Each number is 128 + 24 x the weight over the matrix's rms, rounded and kept within 0 to 255. Layers, rows and columns count from 0. Numbers have three digits each.

# layer 3 MLP down (transposed), 832x256, rms 0.16, rows 298-314, columns 128-255
142126119109136112111125088139102102154146097134106150161129146134125112103101109147150153150174165143143147118157116137118101129121128161141177125142110130134147103127156179121185118124142112129178176128126137143100153141119098107111136136161084118137152120096118133165111091111156132178095130134140128098120112113100101151143121120122115144155081140130126089097139154115123155094078
093133156162168170137161155090129117108103122126140122128166101118155129133116120119114124150137129161135128136132111108123122120165151111133140138117108138139137140113082183141120126157108123106158173123149120141115168102141181133148143132106118139119175121074154152162175109112109115104150143145177147146109142135141154114112156122089112151121140127114086132118125138157178102096123
104151138143126098111119135140134137170160176114120171152152171127128123172167095111143096117176131135121100121107118116095115110112115162110135162146112128112134089120122144115125100113164167095162132162182118168111127158106170137105125161112116133165118168133110124156137140100129146122168137107135108123152089130121144135126122178082099091138103162124129153160155176131115110070133
114132133121137140107120129140129139176075114100181129113100138076151122131116140109193151102071167150142108088103215117147141112136136095128120157155165187141118147159119149110094163147101106135078099149113104158111149096101074138100130079139126153142170090137148147110130135159165113127150145110123143094136109130105141110109120082126133174124138151113095110093106149142131125110110
144175108131137147150143133144122126069116167128135099129077100129116140133119126122131129136143095108140146139119134075125112184135123126126139095112116102104142132159142090132150153114145118166139147147107059140103147115152142103102138151155114124134161121142094108109132164101125139183100117197150108172112085117124138139119161123120113073143134127140144105135147153095107148110120
139169087104102126119100131153128077085113141126103106122119140112174127155109088110086140160154163096129110161138111158166127142094117126165147151123118162185103162084113119180140128124147162118108120097111124103102127108086084142073127130047137141109145122135105119137121144141116124103092098157141089141129137128131121159130105085109140174159135157158148136153170108110151146075163
063115117125118165171152168100147150106101137106117119135100139156130140148138098164113126096095174126113076126080136122104123128123158112064155172114122134134157086114111123116137123163109071126157106142132157107108135143129085141114089104135124121111160099171116147107145156131157112166090168094161119119147109117141127139122097125152143129123138098148089084083143129118120135153136
119159104126175140159120087161133117188114163183089188145154090115169098136156105114181159095130085142122051146140139113121089135090111135134106110125115088070145137153127118102125102077064097100125090114154101106107114129115124123144135126148126108125106169163152118145165134122118152096124118106122103121118166128116134116079132107182143120141137092145189157152142117155132106115127
083127108166108088127100115066115127147123127071158092093151124142127152164135106153145138114177112099115118203121111150151095138148096134125063158143102109116111138135137094135118089127141152119165141113100107128117132092155122132140148140156100141117114134110114107154173144122126154103150143125118121127105077077143110104104131105132140150128121157111114090117122126116117176134110
156112153139138127124154150150122121125146157138147084152118174134101157134114103123129075131093121095109117092150158128139100099112141085158123163143132136121163053145112114093125107137117108124135104129150084140106147164141119074135118142128112154169131125125123137133124096119112083092124107110080148134136125072126132115117148115131104113126110127096106133105093160149113134156131
115148034127141094139127129139115111107142145138131154134177111136154128157109120096101121129136179157143176135132104117168080119134111088117169150145159123129127126106123126131111120110091138091123122120115132132133111145123144087129111154181136096141158126127145155116104103129124109099115163156152143121175129108160121162134119122140155126162097205124066170118117134166139149169138
125097120131165134138139152125134151162125154124125125175107145090116145147081138156122131108120114151130108112130130136123157152136128145138122091134151156124154092148160169140103141133091106121118118128142137123072129140117168110075138109100185119102119153110126132149130095113147097117159103133122157101122173136138114092115121143124131118187098164129103120139115096134138161163120
116105113149158084127117137105136142099098133123155132145120089138133133133103107119124138120135120156169107091149125142139163136089135130127090085127121157134149119145098104166155150144094087150154105147137128109146157112144105109108112129108120106108122154135170160178119094144137138140136177120159169135146112104167164121136161164114154080142093190105092154116135124112143157178107
165183157109159136106166162106132118155187146140149126118151119131147106052138099103160120140142173119120161136085097081097106167135123169151151140152134124147129105113102125125117121131120114084142153104106135132107164123157117163110143141106153153128104137115141125107097147117105136167110114169086155136158138169158176100139133146153086127149118120089143118117111122131082130160130
118164167117112077107128117172129142122120154120163157088101131143168093134162146138126107106141117152160108141102103108158134181127095091116105172127160170137147142118057103118146119123167062069131125103145103140116124141142107145130097105132135121123134127116102113114085160119114133122122139120152114139144108126174100123138133151110172150118149096144100127130140114155124118139115
113112121104098120129127136093147113116121127130122140125133104123134137132117133114128167130110100120114135122125094158133124093135129163138135135118138074151132146104069190121085104097178154119158115110132092126116125155170100153092117148114068140121103171138163114118145141112145089141110171097124143109146144153181176139116114146114183152143106136112148097125128082183151121097160
106145156065134170114161132091163087146096117113117124119121147157095178133151164115083127141124098124148124174095130146112116132117110115112100155147117137139120119115102130107122113121100144120135093127149118113123117150141134157138090139129114132109157158151099097129118067123134095155188143119148089156113089153115097147137127156117074161128120103141130124134133115140142098083129
# layer 3 MLP gate, 832x256, rms 0.178, rows 299-315, columns 128-255
145086132180129145155114128137150125158158077076111118092092099099098131079149092151172125153141128122118160117113147124134104137153118098109128138087112124117152176181135101097123135100124142144083134126155157124109115121156169151121124100130147144141121157135074132135133099154114103172135124158159092156139110140168125136145153122126107156117153104121173133133127106149131085137087
104157164142104135116115145100146175148096110141154137157084122120145158130131089157140124123128125163150101116143157089180137105090154122146120113162154090142131125165086165125082132145118144116140151088162171112159130125084138134121111147147109154122162123121108094091162131150129128131128101102142081113126122122121136152139133094098131099141113141117129097100130084159148129155143
139149100105088107144146098103120145107098124111120161145190158114096114107146117114156121134117143166169109122142120148111130134129167104147111130137125140148132115119111164081127147116088135105102137140131169141105104117105091103130157149124141101153168136128164130131122141132118106115116149176148114101104064123129103127138127108107081155141164105114114166116105118153108141113150
155156091118140111108111121133139196123096138127130136105152110156138106154141128116110172113119114111147143121122113089082124158138131107090109093136110115137115147113172100125140178117160135104114106120099142124141131134162124155124140118109146110106103115088126146145112137115133111143152114134111112139145156146088088123125115137135125094123115112117170110151124120107109119133147
130108162140149108125126152137074091110129116139151132157123130121076148088122149127131131084096070151113139106143126136125146149113150125148136132117110141156116118097132097105121124126116135115152114119122181151119125130144116130095141091137115133145139093139147121133140095143142138143113128135142132126125097127158137104141190092115169112129096149138132133113108123131103117123110
107156122107089159141125119133133168111135091103145121116095121190120119100092132147096162122075162101149137128140098153131141148130138094132098138112149120131120100146120142121105092125132140116128104129151128100151117102139090098151091129096081135133130104153104071110136200135106120147122101156115154130085130117137166122149120143138138140152112142105063145125161084117074086124096
103153127137110133145096143135132124147155170147119171148150106128165124139109181125164138149113091119123114136099095132098154117106099147122134154193176077143103162129087107115177133171118108103105122129096061133120093088160133099113126104141172161119160140137148151112078150115149175133152154089088133100128103126111135142121158153097166117127123139135134156171094170129135117120126
103132150173148102137142137139149122131117132114145131129133111154117122158126165114133125155107131085089106164118121126122132135098178135131147108111125132124148139127147145111131143084099103142136095116163138106155148050153129085144155132106078187158126104129126112126144130153147155122139136149172175127088107108125177137133122143109139124162129113143128148174148147110094157145115
108163152093151113152159120116143170155121143105171145116140134074176160084131128128045185170125116160107105133084167165154130145135128090126132127163108099158149118137120115128132138106109154137128166149118148145165104103111132118101120116133115116109169112118147135125089137131105121120131117156156137154162107121140122122181089101115143137103204130117134108124178123175133117152134
144151091118123130156093094129118139128133145111165123140121102158118139152183154159102125133115165129122150134127152128134113132183126100171098167116132124125113146150122157127156088126128117139111120116125123110145081162154105130124158157116126105150147153149114155115145110159156139148130122115131095141118104149159147153124150097125114108174158144093093160109120142129117144113128
117113123159200127175097099137105142110110090133116119123103097161160142098117178119121131108137097116137115125136118106149103075094174138119135111137105145148141137162083178097138116120137131098145152131121109154096149129116133168155188157127132131138162083116129099119166118111180102082092129125113152119145116134136069133147125135148102131179124137159141138117162085123146146147142
128105175138132078112132069111133124124100132094135098133128142145128111139124139166121078147110138168177134131152113141137125146134134042116142103127087176150104130118084107165175093157132088129132129089151146105159148147103115108157110110127133115116113139121108135183110128089104144155078111170128103120104142147134126169125135140162122145131171146122161133073138108155141147168109
127178135136090146135168145130167147127158114140152118099134149107150136128122098081090118090126138122137139103126118097123102078166149050087123156143122122157087079113153156173117089126144075072132149108129156155104129146140130146139159124125129145134127118137129110138123110151160121153156126120106182139096077137123121102148094112129112092138122103151145126143132093168132137122165
125104166131124142118137136062120110129111124177147127172114137102116134083141134130173130111090116090136146139169110116116155114164132140118129128099149095155151110129138110197137110147099097139161140105085135091110144106146164131085139130110104086100128084109088137116112130130133124091132162110113137102124172144085172125209104157128122096136090156153125171140067112119159133135111
098120136083127139124152115170143152123139179145091128118133127109158134142095108083128128106107128100113115142149081153099087123084176176106156093095101145143086112139158178128140155155113103116126107168170175150070126161130094113130122144149129113139121109154164147134165119105153149122131165126140158122119115080158151134137136123126147144146154118104157150156140133155132083133070
133151141120136082110150131140145093100119125171154092128130136127154153143143126100121082125130125118126076138139082174099124104155083143111082130126131150139153105135107109130101115121103134119134105108137124129147104134174123161146144130168134162135161170114152072139099170112105108105152096099135113170128126119123168136121136162124107149123114116148159093146107128143127120077147
134082142145099149120135117119114131178110099146087169141114127124118133154120145128155100123088166076106084148086136113112084081136109162137147114121084170189156105150094128144130136139167107126098145137143138110172143156131107101137115104163125127097131125128123107157132101170126119152107117131152144134098154082143150136112121169137122114101110124125122149129117113148122132154111
# layer 3 MLP up, 832x256, rms 0.178, rows 299-315, columns 128-255
134074113105140136145117085084073146152155135122107159174113105147156156129125122144130151115148128121140164126129149109150154128157111124107128136138136144144146140134127137111111138104153154123121122147151130155096127144158177130152140135125089125188165104133146116135158139112182163110143103122104094124106152149157145108128096068153153142112151125118163124150122109097186154132127
127131129172082146151165129110120188134150087143102133178102119141132137137078111136130105083128123131143135099088155099158086142094130114093136156114118107127117130130144153154118099114109097074147141095139163125113101138121161156125130151156135100134100133125124120165195161161153157137125107113099118138134129134138163095159112092089128082164140148132118118132163161145146086130183
159122152114118125128166095075103104087156152103118135125145131073148113123165137129106161103120140121145097135132128134124118138076180184097085110133105161101094130132140128149170136125107204139103145134089115115135097116151120133099152107131138153135150115115137189087107154122177129120119161120078161140134121115129110097144142148128126105122138125105128157102137143101068159118134
166124129100116137128100097115153118111114152158106143150136107104164118115177142147131146105167144144111125153143104118104122175133107136075123111159094101116138109111138105115147145124141109102152125142116139092120147142136112149099176098116121135100097132099111154152133132132166089120131113093133124110148110112108131108110137168145076138134136103141182101102117111142125133154159
125110133152110141114104129148165142150104122155152104082110119094119112130123142187101126126125116107142088120111145153116138106123130133126124121161113128113123136099137069120097072116110110099122181167137136143158123120119070045116128129167123120144127162147157156131166149104124121092153126152117158130117129115146091102136126137150135153139147162146091146107083127113125125138093
128118080133102178143115139154137134132124111107142098134142123101119117170135137172154118103117110142108141118120082109123134138123137106047096151142131120119130169120137101129144107102149103124126105145075099127148159179098094153136111089138133143090158149113135136120121125149090074155096149124149115125110172113090135126085119118136113103132109160098135099140150142120102127165142
117100154133135113094094137108100125116164143128149161166122113125138176158125106106130098121091122149147082118109138106168128112194146145160152135109135108139138138148166129166137093134122113140117114147060161147145142152149096127151132084108116141160129128133113103108089178101145138131121108099131118126133128175057131112129110093136115121094155102155151160101158111118166171135108
133101090126146131121089122151153139136110125125157146103137121127145144155155166138156139130121103094131130165121166152120149138103158144110101141117082185112153122146113158130080128116118088132156126109136139127146168090137128157152107113149113141131141094093142139136130164157129152128141130139109140135094132087154164124145151125107108174139074141146141108087150154153124109149129
132151164127146157151140136138136094117166146157161119138125165174129143116130154171147098134112150132123104127129132121138070176100159087134109144089161141148103080126139101154112114179152094122072112145164142144124154078120135076157149108158152123143129133141110138125148131142131056117117099146125144185117136130124124112158138143114156122135141161096131131126123159096165112105138
133144106164121129084120159107116135104091133065138140140130136109148112156127165126159136163113128129118137127125116143124116146144126100131110156157146114147156123081109150144118138112133131125119111112132098127123120131141133084161153136107121122133146109155123136079092126148130160115106146112157122101159144123110119128139137122082153137112141105117120132122155135164103170189148
109150153174164168071183132083154148130144167144125152095164162104099121141166145117126126078116116146176159124107122140093145147148118109132119147084115109138129164124160097105095132104115115140118149142112133145127123115147115085110094148107083152099120104098149113145148099158085125177161116117142110131127143130131179130108134151139155137150123132128079122129122163127130142130103
110151167141124093116163139108143110089148139114143125150179139149122103173114109127130134132167147161179189148147173094110171115148150119115119135103167162151119125086093106148111085120118104133116144144110113106134114126123153088151144127098138132121083091091138108128123138104167154157087121115146136112104157111148129144150196138154117120122182134115146143113130125098128173130054
111157115134161142087182124179094128161112129113160125144099123128094170109125134166116106078133151150154099126111122101154153140119141147142105148139162138104117101131119163129094090151123104115088140100158120112184116139129123142135150144138114130130144173122167135136115097160106145124135137202141116148155119121150135085116120123087102115102129108122147125116129109117099075143125
122165110103096142123124102139135135141093123113067122135100104116143116134119116150075130146126121138125109124113132159155163132096177155102157111129090171108121173097138115124146121134145103140111180137172159150130137145102086106113116159123089154122155200126132103103126147140129081117069098135088081165170142119133139134072117097110159128113128107102094118127132090114126101120121
109110119106176103147105129157142155142149168146132156125180136108100164124118133083159096119147131078139129141159110111132136117079127124116124116113098152129137117151108162133149159114139112190137091146148153156107120120120107120168146167164120125117098110145154110127173157063112167140116179092139108098129138136134098126148105130154158136134142123157182163128128103125148118145080
131122127122119123140148131105152100128159111130128127137145099149121163141098134127134074125083086107143135163153122119124143120161107142134091131157124117150146110139090142135149102135113142137149083087120095083104095133134124166108132159180135166096147116122115135137142119159133132112156150121144126155131169124107141138150140174159139150127150097153125139143083159129091125096154
112109156163131107072134100136124130073177153111162110115146118089113157105113132117126135111136087121108174107145090143120148129146147128124119109128121101089124148127129105122136139176113146128105108128132122150088103113064131135093133119117179131134131100136142090088128129111110120098092135123125146148121096151097096116136120076140118133179149130134152125169105137098139111114136